Part of a small language model's weights: LayerNorm before each block.
Each number is 128 + 24 x the weight over its row's rms, rounded and kept within 0 to 255. Layers, rows and columns count from 0. Numbers have three digits each. The size before them is the row's rms in percent of the matrix's.

# layer 2 MLP up, 1792x448, rms 0.0122, rows 1431-1537, columns 320-383
074:126110116106133115143128148140080143073114132113111129184124128138113113143126175125110131124124133155131113141113123103107111148106163145094114102077128137148123143092120096125126109136136146
079:142110114147128120146110157134099129167122126099128143121118130116121102045085152114188133153131138122092145141128136134123084120147106103134116111126130135165147166091112102129152122114110126
083:150122093132141125136127148136147128127133117134118161157122105144136118116131164120116141115124140141131126129125135119095099138116120114130136087125121122146131150111136129143137103131126164
065:169114125187109122141127116124145130061120141124135143112081093113105085105078170129066153119157081108114121105134142122134109135128159059132143087168132115129149061126138118129134152141127150
069:118159151100100125065127133134173155084119129172108137098138107119103152160110154113118118126133164188128142111129106134130168159113139181115128098089139127120112121100147171137101145144127092
072:116145128097124140066147152127129148171144149132119156105120077083151152134121136144076108142108092150096138125125146137145144127120140155136123160089090139152116114138125168166161114129153092
243:105140186144149143171118154059147109122118117144139162166121138128132172165134132126125130147124105158112098128118132164104104173112132102162098109107133113140157137119096187176098122095137123
067:100117156144113110120133161140100121040147137123117151102187109149116156126117136096175098138128156139144117129120128130141140168142108141128155155153147111115132132112126171123089105129088125
070:126139157111126110134147134123115126087105095137107138141135142141140125152155125133116146119096097138165124104096126116139146130111151120102110095087161113162111111053127182146103126125143149
066:121133144100126098119115123151123156135137121165116128102093112121127120173134126136117128116105070155172108128109139129116103105136087154126113150120125093112127109153165124177130084122095068
182:159151127183097116114112128098138159165149134144130121119135149153151203177107121122147146128139117121093108116131112135125122143118129131122099123120113126129187131114128109149080132140164152
090:086149128102146130121122133132102082112094126147105151129103133122149143115095142123131099147108093129125123113118131114114130160135132133119122112109120116141147117055098148172111090135121094
178:087157134106136114114129162140087123155149125120114133171124117123127137161119107118123133135104106159117116136105113120095104132116131121129107124104114096118149126098098182162102110126142146
073:153142143120099150091126115130125124103117147131141124072114097075123107149127118158093077108095073156151151122119144114119170115145136116128104133111126124150123094138116131153167140117088131
068:131124164176141120148135098137120137130105130111102126111101174106141108135144131165149121135133096167163115132115145124159114139097144117116147124144192126162135129095159135148123136116096128
076:156138113078134126125127169145129140250140099137139136156096093148135132153121128091177135168109151097114099136118127122110126147118134188124130125098138132090113116167115095122097124125097112
075:107165131091102118142117108121137161092123143120139102153076143138124110125120128109119149120113112116098116149094107111059117103118158127138134128202158118129120155118146168139092083126055145
093:104145121136106116120152129133113111144137106126097149149126098124117169093110136139076148094113073145103160155127126110147115100111116140139107059142136135177145117089164122104097089129162142
071:122161134145160109116141131130069140077103150123120164129154133129135118103131157120107094128139144132147116122147137120163104166103119141123133141070107095124117127077134138117140133140176144
075:112125168089115135113117128120116120035146151150120085110088144109122176138129126134087098150122117147103120130136127109121133120130118119141100138173102098155113163126120120128164164123156138
097:121097109089121144172161127146115148103148144137121136101142104122129122106152126141165111124106129151092153137132107130130101114124096131123100094119132153165133156167185116148120110116133109
076:140134105135130172125120126124187139208135172124130100137080100114138132139135135178093102134103100151134118148124144128107129139144121102123173157106132104134125157115142117150172130135131174
078:150143107117137132135104175122131122143133121137135132127169113117139089131126139131105133138142111143152135113107107144110116119132139073145111152107096111119102146123085147159133095129153114
070:106120163134120109101131161122097159157129147155116149126108083134107123153125141153119172126128080144101152118106122101113136169108130093107139108163115108143125119098157170138134120145135161
080:126126145102142113154119149146140157215103160116135135143092151114135140112124139122155135129132086115161118129086127119124145138123123095114108126177136155186144182112142144161163076115100139
067:137125130070139137081156134135115120137141135113099141137134087141133100107133131105129121153134114186136095134144116119153116151120113156124095121071127087119115160125141128173148137132164139
075:144136151147114145105133142123181169160128086151100137120098147153142145158079142128128138155125165138098136125152122131142114143112112202131143119110151136106124118075149089111109096149120163
090:100139106097115107154144120124108121073137115144095105123164161150140143137114100114140110141109110171141122129110122111104121139127127164110083074118149115119139160118161114141118114128141166
070:125145126161146155115130137128158160035139092123111137095144098136132159095128099133095112128141097180137156119116123130163120120091100101126132107108104115108165113098196154099143169113126143
064:143124163085110099131113127131157141141123150114152092070125130135122117159119141099078111112120121116115164116114143115108124117128191086121142116203109128124142100126140143114129125139125144
125:108153128112120099112121122130111115171116123133112132136138137099138112133126125141129118121105105168134126128106110116091110132135101147124073091130132125127140108102146139164130100117102141
074:092162138164113131083107182123122138085133089156088148121161109162104189145111142098116157114140111147120151112114108125131124137090150079106114115128142102121132095072100192097103109133137135
075:131141166115150120133141142131159098220065115123105134122099145138148104135135136151142132124118129140119105139109129116100125137124135098127094129097120126174111159046084161148145108143097160
346:146113169145098114155168116115135116117079161129118122134150116145110139158152104148090107152118123134149141153156150108142120135115134091176110163119109133147127149140129105116158122073151175
076:106130139120134134091143164144118173117123145124126164118140110132115108124102133111137111095119073155141144135115118131129142151133082116117132153083116140131131115076126140152083127125122100
068:127140170086126124132131150125144110160136139152129185115115121115122112136152154103160131161150176172137098147140121122132134143116149121125085143155118131172122123096172125131134067121103169
073:137110120123183151130096174133115129146101095118125145162139097159127128108153153113120137128140129097131114121130129124129106107121131134133134164085099108114101113093081121112144116128173140
070:131132141112116150125144135140099130085115105171117129128125138142114111128170126108106132152136170154134131129151128116118116157138109188122131107120106138103122117141152064142100136115148128
067:123143123119097140152123122127165105148120098151112128092051157080124145138132133112117135126126112124088116127136115126095132103115178151130137137122115141128118116109132134121164168141148103
151:114114110112145108134120119146146149135138149086093147137083110148117143131136147146112135144120134160171142101095153104092106157129116109109141169097142130134134170154169133163156111127127129
067:130117142122114141097115093118150196082135145135136139092143098123115140124131134148074115110115085166102154116123103122130145102122115134125119138167108132149150147130164140175134157128101105
084:111125110070109118130105133135090133061109157110134110110144122130123135169125129145069123123119084172170117144126099111143134144159105109132094114155127141141117188150092129160089135126116072
065:163088142158122105171109091125156099063093115118129139137125131142144119167129145145139126122152130115092139141159103101122134132118130154130135110109117157136117076128139100113082151129113163
076:094105114093165140138129161127106133040139124134120117116124123147144121134159130162098111153109074147102145157127138122153111129151131127124118097135151120141093206110117120154110077143173091
073:142157125106120111127113144143113162088127119119162105102149139163125100142130135151091138128128095145177136103121144133140141112128134077130154113170142117125111131146128147123073095119110119
076:103145146098109126107140150134123144124150136138125149084173124127117129172132116101145133125123121137136158149123113115122161143128115188112091115113133098138161091115095136137126137107146129
079:126123167097158101119104125142125127091143146134127130110108135106127152129104123114107077111114147166146151112114111110124132125132125125122117149153098113136129118095142132170106145115085140
073:086130137096153099137124111137143147168148112133118103156117189125157179135143093095154134132104098105149116139108123104113114161122093196123146130144148101101133160106146076141092156133162138
130:131131122115131157093114113127100157137112116120112127122092142106117164077150147144116130129137104151100136129116122113104146142143142150113163100125095113143159181126196100154095160130117093
073:123090095119133135164094166138109139241131151139137122196176080162117171151121160157143168123120134091144163142123134125134137137095156099118124123134117162178106117175110151075129147126099120
071:140129167120125133132124124125147124002136153118120161110134169125154141110103143105123166141156147175112113120109125118140108146118167072142079117163124105178141126117159120128117108113110161
066:093133150086136116108149163130090105191128103150124108167128126100148133136153144115140132161097154154141090151116132098127156139100126158104124129126150105104092147108180138151111136126116124
070:135136142097120134116140119125186132140143142110114143093081120109136138103133184123110126117146115128078137134127133126130172132098181115132154120073138140132170157104161118129138136147129151
074:116128153103113123122111152129115148166128123145104101135065156129125146123154120108143150144131125164104139133119111109090110125112114165114138105119131127138147156117146075139141164134187174
069:149096101092139112125103150129092145236118152127119153143144128105127154129073137117139136110144131113121147141078128116119149125117130135118153174124103106160157068149076131109082136120088152
076:106151117101109114111128155127111122076095133135115154127143134133147137087123149143118108168128142144135122141119127136145140132105140137119107124110173132135143139048113181144122089128132131
071:102095142121121119115122123124114105170109144126118143165138118146131139122120145133091104126143164124076120145158116113115105134111110150125152121110139151109120141126123115138124114163104119
067:129125132181118140099136185138131133197136109120155130157149139107118111105068117131142158169135104109134116090110132141136102153144114073136111133163117144112134077172134149123142137125132134
071:147110118127109084138135152121097158124167147105131125150132086124124112097148139129153163126121066134162121133115164123149111110131105136135113158131145130152112111175183100134105125126124133
071:114095111065115163161125157138153120177144157133160115140152143122133145163102155164112120151123159133140137153114113122120146125139161136128104120154130152163153161166123128134153138129100111
075:093119140093096111157134164132091129039148175113113141104141131113138126107084123118154115152118124147135099148123102127146145159129120156132092117076139105126147147147167111129123100115178132
068:133133114189122104107129160117144146232139125148126142181113096109122147146121153154086147100119123158126125135124129126132122095120144116120141110140140135155100124125160147116092095122130161
071:113098104146124141144123099115107140092128134122133152112160151138131104079116149134157138140124149146148155139128131130125120109167107123148109139069119149137134115186109037089173145114105146
082:147127123061126119137129113141135125227145130090130127148099122147145125085123165104148095138122155104090131125106118106109121133117143163120146147126111146134159133097112092148145119139119140
341:145098178148102128149156126077134116119085166143156110116154124135119119146158119145112144144121121166161141156136139130130125130138099079170134166120137145163140150122125132109169138055095161
071:124171113144137113109140110140166183123119142155093113126089083140148128127080118139136109093129139144124139132141130142090124125127112133141153108150129127083143102093161142128121064146135080
077:125126105122138167125121166145143178199135120141113134150141168143126128144096113126144143135123174091098127141111160136100134100134108172139116158131116124121147133120122111160108112119102132
069:126133148151129138110134095118144134082145128128128131121189137148132113143139132123179143138144104184128145156130128144128106158125098153140091151132145118124113128118122119134149149110124191
073:129114112102167172120137178125110111117121100141091128129086117102146152117133120145080127180118143127111120139126160121137138119114146150110116129100144097135115097095128116138141068139137109
080:099158147115121116142130128130116113118114122143123138066121164108133070148142116123115130156124095156117116095121132136103137133158132083114113129102121107120126189087128154162162124127102106
072:116122156033125134143134101138145116222094120114124132167103133132169118142118096126182137151118129141101108145106138124093116121123128156141099091119130123129151165125139108180133141121098161
075:136143111070119119135122110128118135173130158158122105075125142106134165133110106140063110159125041142146110117117147129104183138128141084133107109178148096147144148144103123139102092125114109
070:133140127110127138126134155122157137121128144147135100113069102117101153141133148119079105110136080107142124102132104116104119146116156063117178102156122182129112168083155157125113153146137136
077:113165134106152141107148114141157137070164105146137118128142178129137178132105106100126074143131154189153130121127113140131108164143106132132112135130125105099138136077155099105101154127091136
064:094130140140123123141127160133029150113116082131104115132103127163119114113093101118115133106119117138136129111109130139162105062124071232133085152131104138145125136103145157112110141138163172
070:128151137126074132112134127101103128175125142147137117123119135109149122137119135117084124118124053151140114139119118137144123175129124130127117106105130155113134109133147106142135111151168156
071:113155135150139095097113135126179099103098119143100120134130134120116170139147142142097115113132103124111126116122128132106143149080112071126173110141157085091113148100136147120118149145095110
070:071118137112142092114122118122142094019168127167137144119131116097119118110151122099148135122152149142100134134153108120127124127115177105135141127139087085109110113086150160106123132128110174
076:081156103162129125126125134132071141070163132110126131158176137162134121121125149091136117148121142124138137123148128135101102116149064163127129173102105130126139158145100106130112094120103126
072:123124162138131086105123067134124129198161152127138121128109074144144147121139132176126076136113086166139101126127117114134159140083116084107155112146136152143140148113111148150159129119093126
068:151111125120154171077139124126134100117102119130112102156156098118114185149144118167095094103148147143146125140148130127141150126141106140132130121169101173127102145143103128142145183128112134
067:152120136069100133118104181150114152080133141092109070141103113138088214139179110115105148121107122105134140147131115108124117139109117089129141133118113174126115186174152089106153144119146122
196:121121074144119130078116074145155094133110132119101098094145134105111095099149140142132119118131116143155154137105130131100129139125100164141076133133133143112129115137140129142121152117134160
071:139163182122137094111118126141162129101109137147134161113108103128115089123113138123131127137156158131101145092163110118118137116125165063123166108124105139112125130099128161140142171117119148
083:079165171097112112132142166135127156120125108137098131120083145129146138127116118131178138150112136126107088117109148115103153147123137126124073097163132115127145169054190162164090096135115146
070:128134106070109075127122104120150120044131127125139136188173138114161114140079148109123119129137137118133125144122109116130121127137126177139111099129136121137116149180112125127108086121159125
075:104152173109103114105133159130084127124133127142107151123095108101139092121143130118147131147106089162118111118127136101111130101128143164114096102124111117144151120084153141152135086130141149
070:119122138047072155114143143118092128096113146105143168109145132109132115118103155128144156140132112171145108111093123103143149165157143135128079075167145123140152123165132090139122094118112108
152:124127117120141078097127120149127136163166103126131124146085135107142113151125115111138145131127085170147127116112130112106114111138139127109122135132133139107131130123170160156115119115103157
070:105136120169147098079125141129093109071112106139118133128150128124118080112121159134121112133119069154086119118137135141114091092115128072121136098092105109097138048062106180161095095144126086
080:142124134148108129145107123131141130093138148096107121113063151132140132111149144144145181135132170101086161117136130135093072100133165096148183131089121148142152148121141126106137178150106158
094:143119153111123139117115150142130101170097132111113143111097150097138142112143153170122136181152149098095122094125146133129115104116112098122120140184083167095152162121145080147168133118128112
075:126153113109121107158151108125138145138124105127081154164116140148155116099123094147161116139118083133141081143109154137116132123117099146123080061158160118107158123072158125161111112116111170
069:112121109099146114147136118116157122142124148100119110171157118124138101077154136135141112165128072139129129148116111115124097154130096084117144084115154127119096180104100129141142147123109136
069:140141149089119122136128160120133127085127148113099171146127102132142125129142137182132156143134072145126134119123120100131140117113107152136117089131085143134131133111150126140111182137190169
080:114131183129103121107122150140147119149123178130128085104165123131117118142114115125142090126123097163171129128141112136151131135138105095117152132108110132108133163166142154154168161140155101
070:090109124112130069130117107127099134255128125126127148120132130111130119168120114107138128113130098090123100121103138138141134092134200056106112154166147120124125107114097202134174117114117133
074:128152141148098083148129126128120108080138156107140157070108118128133086115159128111083079124139093131099133133138115135106110117145108077124126109130127068124145105138132144127111136121079109
069:109166084169114130131156097130159130170130129124135150142132159170137136103112165141138120096120102117100112125147143109127134140077101158130116103111156114113134115070147151109117119131114142
080:136123155121117079098108131141136120157131129120105158125082132140122126145166139129123133152141128126083142121120126125103118090118174104114125148147108124129157127056150120158152135108085148
073:120102117095114138137136163135124129216139096106129134130122085115142113131087141147103139111117137133143131158108137126136138118114108165125118121098128117146125130113098103145124100122102122
079:119149122088094153153125167115110143129123124152124135123137123137125124139117136132095171123110109180154130150104103103118119103133136150141098072140173140122132133097089151133100089121097140
073:162123147179157126139123151140088118026146093130121106108057135150128121114141109117169141161129116104088143111143141114126079148124122144115178108124123158100131095108185118120106126128162165
073:116118123157122131128119171127146154030148136172120082156102148150118137136109106121096108129113098170192110127132110111128109152159097172121125093152153134122111144131148107120140084129122123
148:105128116166136087120121138138116105161149100109139136140093122101149120140136119153151139108116069122118140149142144104119113149154132167136137101119126113121117158141095142153135058125120140
201:153111182117112106141129058100131135114125119133147187145086140129146114157137114115123115120140097116134070108115130127090154189119140095164142125098148129072159129112132146146152175103127149
079:104143163126090116083093146129075159054108149121142148128132121102120124151117141123109146118126111112109152095095097135134127124105133129125148147143084147120169085145124149126125172134166163
# layer 2 MLP down (transposed), 1792x448, rms 0.00878, rows 1431-1537, columns 320-383
077:156049123123123136143130147068116105157124113112101122110141090120137111140102089147121120116142180074136076114121141117128145084115124116163119146154111136133159123171114166132140167119123130
078:173118145102141134104132076146153123129136077107137121154106170155111143145105134131092142103130099117148086089067131109126135150127119116096101092181160144137149094122098134143118173160122135
081:150103137142124117137099158072184078133082109129157119106124121143099161152116131117133120117138147118130108141126164125128175117127135120143128146172091132113118095127107104110131139129107143
070:119117113153162190105084104175105127110131097102115121101143129187159129142112134147126117158118129070146116157123126133093137165153142134120150142135111149115128156122124135160102165116107157
075:107089131181146125144164136119089118154107136101139138143114118142194165101175098131142133090159153092111129129162149138140140115137141150131150143141134106127133131145149123114151115094121102
079:096130067141133110103103129132127103160116153163144155134138128103121144118143117158155107108123127145118150139180141090106141116148120129152154112169162134142133150104124129101149114111122108
248:152139067132142117095128144108155153177130138095145122105115161110119090090085127116137121107166134121139180116129151106161138122131123144107164164151127151146094124128122079093144144189102103
068:132098109143145132078097128156157123168155151108130100148148155127140111101129142139100140118167110139105111115142137148124170138104142158198159117109118151093128133175157071100142080168186082
075:133094114148130159156083122085138079115130115116125118088129107120123131097144128144131072106137185113137124189131119143145109098124126126123126173145099112151147094172161139120156185082140102
071:131115137122169134155155092078150122129114182108157130152110107132088153144098145134173121114107136127133114124146172136065147137167151101084126115184121124115139195118075122089152123154108162
203:091091104111143115145102152094147111127117134153140104113127131120139091100112131118139139112120134118130203150112123115130131144141145144159137138126120157137092142103094097124130104197123122
081:168091105117127167117115133110165109118142109126112126144106108113116105135116130160177142114168152166150140159103107143118161087131125094149127138131121112107137138146122123128114153150138111
218:154102129184107140145134134111173133107105149144166110110122128119113130114134157135141111088136153116140105102121133140184123154148147127116130143137121140132124153146116116090122145122117106
080:099132104149139092132100155158108145106099160136098151152126133139112105138149114129220125131166134111116145129180137161151095110131151148057128110118138125083129141122136126131138082100117134
073:117112096087162143168121120027124129125120127142156105094140106121158130148115130138102115140118156148133124174131136153106117114156138076142154137143147126136084150157116145172138158131124129
071:101106171163091094096129149058138122121081172148148153109144126119095112117098147160126170121134120188157118118106107128144150141172093132152117107131137154134135090095137116106147150092109161
075:138164139093093180132141103159107135144118098124117140113149148106112143152148103168078151114103140153159104111152128138150114147126113104142113114127110100177133137121145154140112159135154140
082:157086092102105127154102117125164115101078129163119107115106121112140092145091117122170084132131164095139131113123148104113136132112131132165159135176118134137141105121139157130120129108112136
075:101121138127109138106123149104137136135117079139150090103114108103171138139077156158112121129106111123108128138128107110094145142157117125224125113174117127114134128130111095135140177185144142
074:168154100117155135135101139111143128153096133084157092150141127118124147130128121128123123143098108136123186106114118139130114140125135166129111104113128140156183124140095149154104103143124132
084:144129096149115081123143165079127127136105089148122087127102149128119166135161074084150131136140121117147102115099102104126119105114139109114090135145143102099162088110098156111105111136118130
081:116125120146121108133110157087124150115122121118120140100157130117135148154118131108180114132129139120103158105130182129148132152104137130135106114147121147115136138118111141135092133126114159
080:127131149099125140080117148108135116103160110131124131101071136133120136132148089107094148118178126135087121141113126100113143113138143109093104089127119115164105137135161124156127159126121134
071:094184116150152153114123101057131103131104098096132128133121117170133164109137141146066106153105111089110133134174156158131148151111164170078127139110116142117172154110131125131154145107110147
075:129120131145127144135152172043132105173121058128146114154162113112103131124121071153058083139121133173117138137152128121169116098102169136138125126127137093131170126133098114112117199159160151
068:115108121144119114109095153135147146128080117138097135123121099126156142118120141113104095121138162131126125111126156151117126093133119093153120155161121162145135094077109151124086150122115142
076:119106138139129135107113145146149100119124107119158157083111100129175125107140122128125110153136127126136124145119108117140155143154101112131143135172141137138135103106105127151151164092124093
076:168127124093156164109156127104166075149117145143141098073088108070098109139134159140135111080163148130148093122131125152133127105140117082147122160147128135138141082156126162125135129138125104
074:120134121139119148143118132107129075147136083124118109124121153129106128135165137104140109129107136106126135171143150127145135116176122128090132123123144105139128114114089135164110127110079128
074:140102103117153162059114139102150150133098133109137111193135100139102130123101103159139154129124124149159165142145108160175119161125133163079092132093109127155125164139139142142082120091079134
095:149127129107149134136172176130151072119134100118154106158121094127093138137134118119130121113212167129113124110122175157172126112082151091139147133148134120106163124152109119114120116134153128
074:134068133143099140138125149084128102155093123100133092124127111142150150100162120128129119103137173118136130164160152144150153126109145164154127160141124117093131132178152121139144152093100141
078:140098132105094136129025142062156110154154092124108105099143132132131159091124122136112117159167163130129135131109101116129150163108138119151144152105120138109142089166158086138126168136154135
377:119118081138159125101082141206073153140175120152120115126098138092165130098124137123164137091155133096119160123123122146127156106125112165156167082110144127120130103138122136150110118207106105
078:119108114133133163099111115153154101158159114128121129147094132096124143124133128151130095136156119125121106112138131107091129159140175105170146117167135167140114165102137119131136136143127161
073:137149106146129104130132127085111139170100159091142078164159135132131202161109144123097075155120097125105126125106160115104124099178125133086151125123105109136183116087084117104112161150139111
071:153112187119091151128102136080142123097132120118147182095093160097156128133121130151158171124096125135123104142123080084125174142154123121104136105155128136122133122133117104117175133127120120
073:136162137151111101160091118092109128110125130110189119151124115118133146164124170137133098152149068069127141079110120122114149141148111134112141075144134149129138108100084151129177114102117099
074:109138096119104177151155104087118106117163168109136176121143130100134149143149122128140140138085159099163143144121112095157145107170127163091103114167125130150106139154135151173162168138109134
149:138123103148129146103135167012128120143128127155171118137126156102092109118101118125144127116169109108078106119110153112156104119121145157170128095136110116137125086116134156129097148121102131
074:152138082142158105149093150129131135112099158128137138129093157138113171131142125107163122129113123082119103124163175122099135097140177110053159116131152130129147142110116121136128070133088148
083:140133120129124099119146090099139159149151107129116159168146102096084116107124123110118126111143138085107089122168137129087106104129134105104085108107119154140156126079119130085149107218157144
073:114156112094170122100119102113147073131157074145122108064158117151123106112051135104107161149117124106142140154092120114132145142107106113200184116103097104144144088162141138127171146135174093
073:135145139119096127126086125140140154125106132149151153114075110124125124147129129098117114100142119150098123115121094122049110140113144087131134121135106131117142137100067112105163116124124108
075:108155152103100143107160152169094145085115121117124172177119095098112112145149091138151140114152134133098159119178116177137099129127126137082104103109118144141101124098141109136156123152158110
071:148125122145127114098128147079170134161107142124142101142136135085153127090135139105146125114147112150163116102143179098164133139141122078134151152159166167118168137140095134137137113120083138
074:160130065143121157135124150085135115122120157118141126140083115158125151140149090123187131149165144172095199121116188139147136109119128169115118131134183116126149156153121121146106102109127144
074:176129114095134131165181093073128133158150106143127158082162078092151107120097155156117134123131150155122152096143148159148139110154154087137121122141154138155113125161090121119133168135103159
122:102081147126146075155127153063109097136120104122116098142104081131124106152134121125153140128080132093137138129124121129146116114124132119100072136125119124146141081081115147144148130132123126
081:128116159141127084113155116068147131132106137126131147169127113131103094111068117146143131094112149136122174148141130111120116153096127148153163144142109145113148140153130133051163112145135123
074:111139118136087162150160175095148099152139067127125074121158097141147149138177109159090091103151142156109175144125149125119135131105125122150110139118098110172138115174115133157067157123166107
071:105155139149126143179120141120115143120100132140136104089130125109150134160138138152144157126125128150130160105110064145146137104126083141207133112164175114171123086160133136125157095084155092
076:146123135113122151129152156084118120145114159147097145140165117129165114148127122135157134132139190137122153135143122111154124113174087095129123121137150148164112108144131148151118162097144174
077:192150158121136158146142109025158101116121155079131124144150137128146131149188127122120098142138135096155159097126133130152154151156161107056098129152121125144128115126106175169132127081062121
070:123129140144097146142112133112148109134159123129122129153158099163122136100100146165174131123146132137098179179125153120126184153100132171165179090122116141076117159138128125131181118133130129
075:128159162141073138127161155071106127138132100134137131094142106110123126114134141119143122112160136117130159108136085133146141151137096158193116098119173100092106080160114119121168167134180091
074:135121083126161137076100176121141127116129154130142133077117131166147121114109127130097136151117108107129151112088158124152169147131151150184126156140119161127149089135130119130103108137087121
067:097137095153131120112131117172102146118168148118098161129167121139126112142155118136085124093122117128096151132172125136140083126114153148100135106138179161136117150120109167139089170182131132
075:119130108131162103133134106110151148143116161146167145137136150142107152164078130131158093147084116104095082119157181129079094132160137152077146132155113164125144164077136138095138113130148126
071:138179131106150093146170119130123155127157123121120124164149110137085133141115106106139081116123102134119106148143151134115103106113134127178102136118080138146151136138090188109095135204126146
073:141172117145150136139141119141160169149111125094139100165171139099123150130182125137113096125134100133126112142151146149178139076162105088157106129131136127123166108121086157137099115172164094
071:113113130133107147168166116109109090073128101133136126117129139115100129151115114136132104108120128108116127092137126100128124130112097181070124130141109137140144159152093119085158160124162118
077:166162132126158074128133077194140141145141132106114140175164111107098134137104169122101108129148103096098069102114182154120134113115152137075161090160123122105132114113134117133133118191136141
073:160103087139149125125106182037166142141086138158133138121145127148170112134124090130125139163111146161153130144097168151154148128085111127137125113131155155128125089123142131142086135122129175
377:118115097118164134126083167215101164160163088162108109129095148101139150121108136111142101109160122104130164123135142104120137124116139169137134103111137106126138113130136118147110117221127128
074:092112111123149138094124117174107092116145082139170136098092123119153152138141107139186133147141103132113070148105129100113155160130132136185120124130124122144094132114153138116107144083119126
075:111083139152118156133133068099112115134117114154152139090073150066127062120108105144120132090116116149175074106097112098150152146148120107102165154145154164130107128122095120115147154170122140
076:100173125118135092139154144141133110139132121123151116105156101113130132114153127133114107107148111112131138096128145100126151146131118143120139111132142115090172142120093130116103137119112087
079:136116150155130124137057117077150147112126199142126104150111153147129091116139150114169132130138139119127162137121132141142139114127114090118187166174148167107119133180126138140093140084098118
079:155131119097177171154119078109126128130149145100130084163134153101094120125100122120134141125128112137137065143089134149107148104114156117073135109115172136140128138154132104135131105170156144
074:126178148146157109156168151092140117126124154147118165120137144124085094105180112155121141118139158175137130145139132146163113143136098069132161122125148101178123075123124144104109099100125110
075:100132122134139142105148152092079169140110147096131124160128112148102114102106096116159129114136094109096164167161117125137066115164104113116117133107132105156112132109114164105142128138142106
074:113125125157132148128083165075130139107118139103095143162179135119144114167119085116110118192128125106112137128181133104148128148131120173152074143100130156108162109109123097129113125160140128
077:091140090146162111135144192080106113155117166142148138116173088103112123168143117111094111122157084127099144119100154137114143074143127141142106115145128153137124096107116156134092118146135131
073:155110139126176114172152106098177144146119173149127131107089131106167112141135099135159174152092128111135109142122133136118131143117147099084183148175116139133094139117110160151141090116121144
077:109108133129160140084085153091146144117150167082089117128176147146148089116183136130125081140149132109124123122156136126108093130152145098102117172127111110120130165096117121153102164162113102
074:107116127139126167135169141154101068138158099133150144079124132128125093109124115135130141134175170112088163132128119136155157124136112173162111127146160100141093103170173132121174123056129144
072:112193112146161168152131116114079156162068154112121145137132144133164140115124122109067168122099114172093104104145123122139098114162111133106140125113152127144165144148099125140121101135134124
073:201095157150139123120116129132157113144105131129160139084123138087094136127145142134088138089130100122116101079061128117148170104123119103134120138172156117114141116065098118126104097187157129
076:136158125088147156136147131141105148116087146100131118125140165141140183122141080123162126145120141144112142131161150149125105096133125139147102145114151090133140135099128119139117071120132130
069:138126116140144103151111135068154125090118169093132118151128150118132091111127130100151140129140132091102120090134177097094107136118118153086120115098153167133163104103125130134134092148128122
071:151130126126077095113119119065165146129127124111117143160168111112136094101111073153145111129120127106126137084150132133165136139123116180108046078136134158176159094131118167091161138144118130
154:098124172110143116168138157149114172146168113108157146140159101133128142122109132131134132089155151116121129114142125157153145121123150101159149131143120128144138163147130111133108105073140113
072:127130141132101192108098159105087114091117091113135118151136168151165152124132107133059133116149107148140119106141138127168167169091116155147124101063146098144115130126114080141139120117135133
077:127112108130111170124176115159121082136133130171111114124115141091152163154135132149116148119171153168136122112158113151127143102158112071191158148143136082141106098137096111106155167093143087
075:133128159138132144124147152111113151141108122117144147139164115160140143129143106124072102089122133130147115151125105118115105139124134123078129153127113137144162132101107126125089173189151122
069:109166113148136155126104146059135104103077160112123120124126150100108151145130143127116125112150147192128151129152051135152146131150145097120095139143147095081156122132096117160129125103130100
076:138129117140158108131128155134147160127106167168097061183133107136134114153117111156119086103147135129129102122169177159093091080127136101207143120132096128158135150097134158141124123149127146
159:093111122112125183176149156060152093116119159156165126132121087131100134121142125131102130078142149110111097121121133158170126143124127120211106127111135101146118069116123114104143121132131104
070:133074081117147142121087106153129108126158137113095165071101137170143140141142127127141147136164164119152109164148151150100185140149187104042128148126146141074112188165148118083140120095122109
080:142131126128137192098096103088161106167123097113115151157142128087145105096098124148048148128118156138143118080117127102133155188100119143137097133113107153146111137136117109164138132132122134
085:139131118139141148080103140037171133125147089127118084155115115134120144146113126099082116131129124135141182171106167135141153120160114116139156089102171113136125081116098137127119146130142114
075:114152126117121150126149118171098104091097172117118094100158164118064142140133150099124103111144142159132131101130098125141082102184093057156140147179135121116124103117101135099113169131170097
072:159130151103136151111130128125151096161135089113107145125131162100130141126114120118077133116139166140106150126110165134119122126101126089155101170150121118139157125124133109127103133155135146
074:149159121094115146127136115069155071145110121115105115112165126112177147132123133103120129124163159128130172115149169144137152146106160116167151125074122124129126110090103102116164104157146100
078:145127102114157128081139172179110148139154139094099149193125111133135137131166095145128126121158145127073129102157109137142124137126172160151062086118138145143130136146152138115115069134149094
068:104118091142105171109130099157125092158122133110110125136114128115112112101155145160116147081124152186144146125181099132160121149098137145140116114144116095112106160190157099110149105106132136
073:147166137123157145102118123166104153110074098110113083169139140132077150140115154093113192145152116188112101113094106138155125125153125116108118124103147128110123151144130106137102069109195134
076:122125154117135111138181137135120102141102103133106128093165140084163101135122107115134188126139163139169099123144100149156110131164107099234146171170141108135080116138135121170099140164151161
080:112090119141083152139092112099111114156096105131131133107128108159145153144108127132122132160137150152153132140145131126159152143128128179071135099138135109135137131156122118117155138072157138
076:138131144154157130110163127104153133136134139120115170187131169107132141132182094100122104148168167159117142151138136108160107080151119085057126156172111136145133141116131137118108164125111144
077:162188149116168109085198104136166120125123156083120136210140151080109123109152144139135127119186137109116157091169137146135122123130122082066133126140098121131152143108133111125178143204137134
071:113160121110122103117092089105156132091117156148130136076108143152148121134124122131146139174130098130165110126117103142130173179127126114151116139115168156138125142097114143130136127079100111
080:160131085152163123166155140085139135138147151084153134158153144100082138153155101129098092119117111117091097133145156128134121077079126128141098131139111139108149138092102179123108128166128110
142:129154154116124161152108106119143152092106169158121149092096125134078142100135128079104120135141154144111098102157086144129152114115110133080123144150153165126136089123140106092095152172135138
180:158129056128160136100106195105114123151142147123145076080134153128117108098086127117106137102107131142134172118157161139163143099102112128157141151152123169162097165145107125100132125218121103
080:139146124127118112142148097117133131124136109116115097131179113128138149112116125171088140130148132129119141126174117117143144168118124175165098083086140098113115150124098114129174149129123135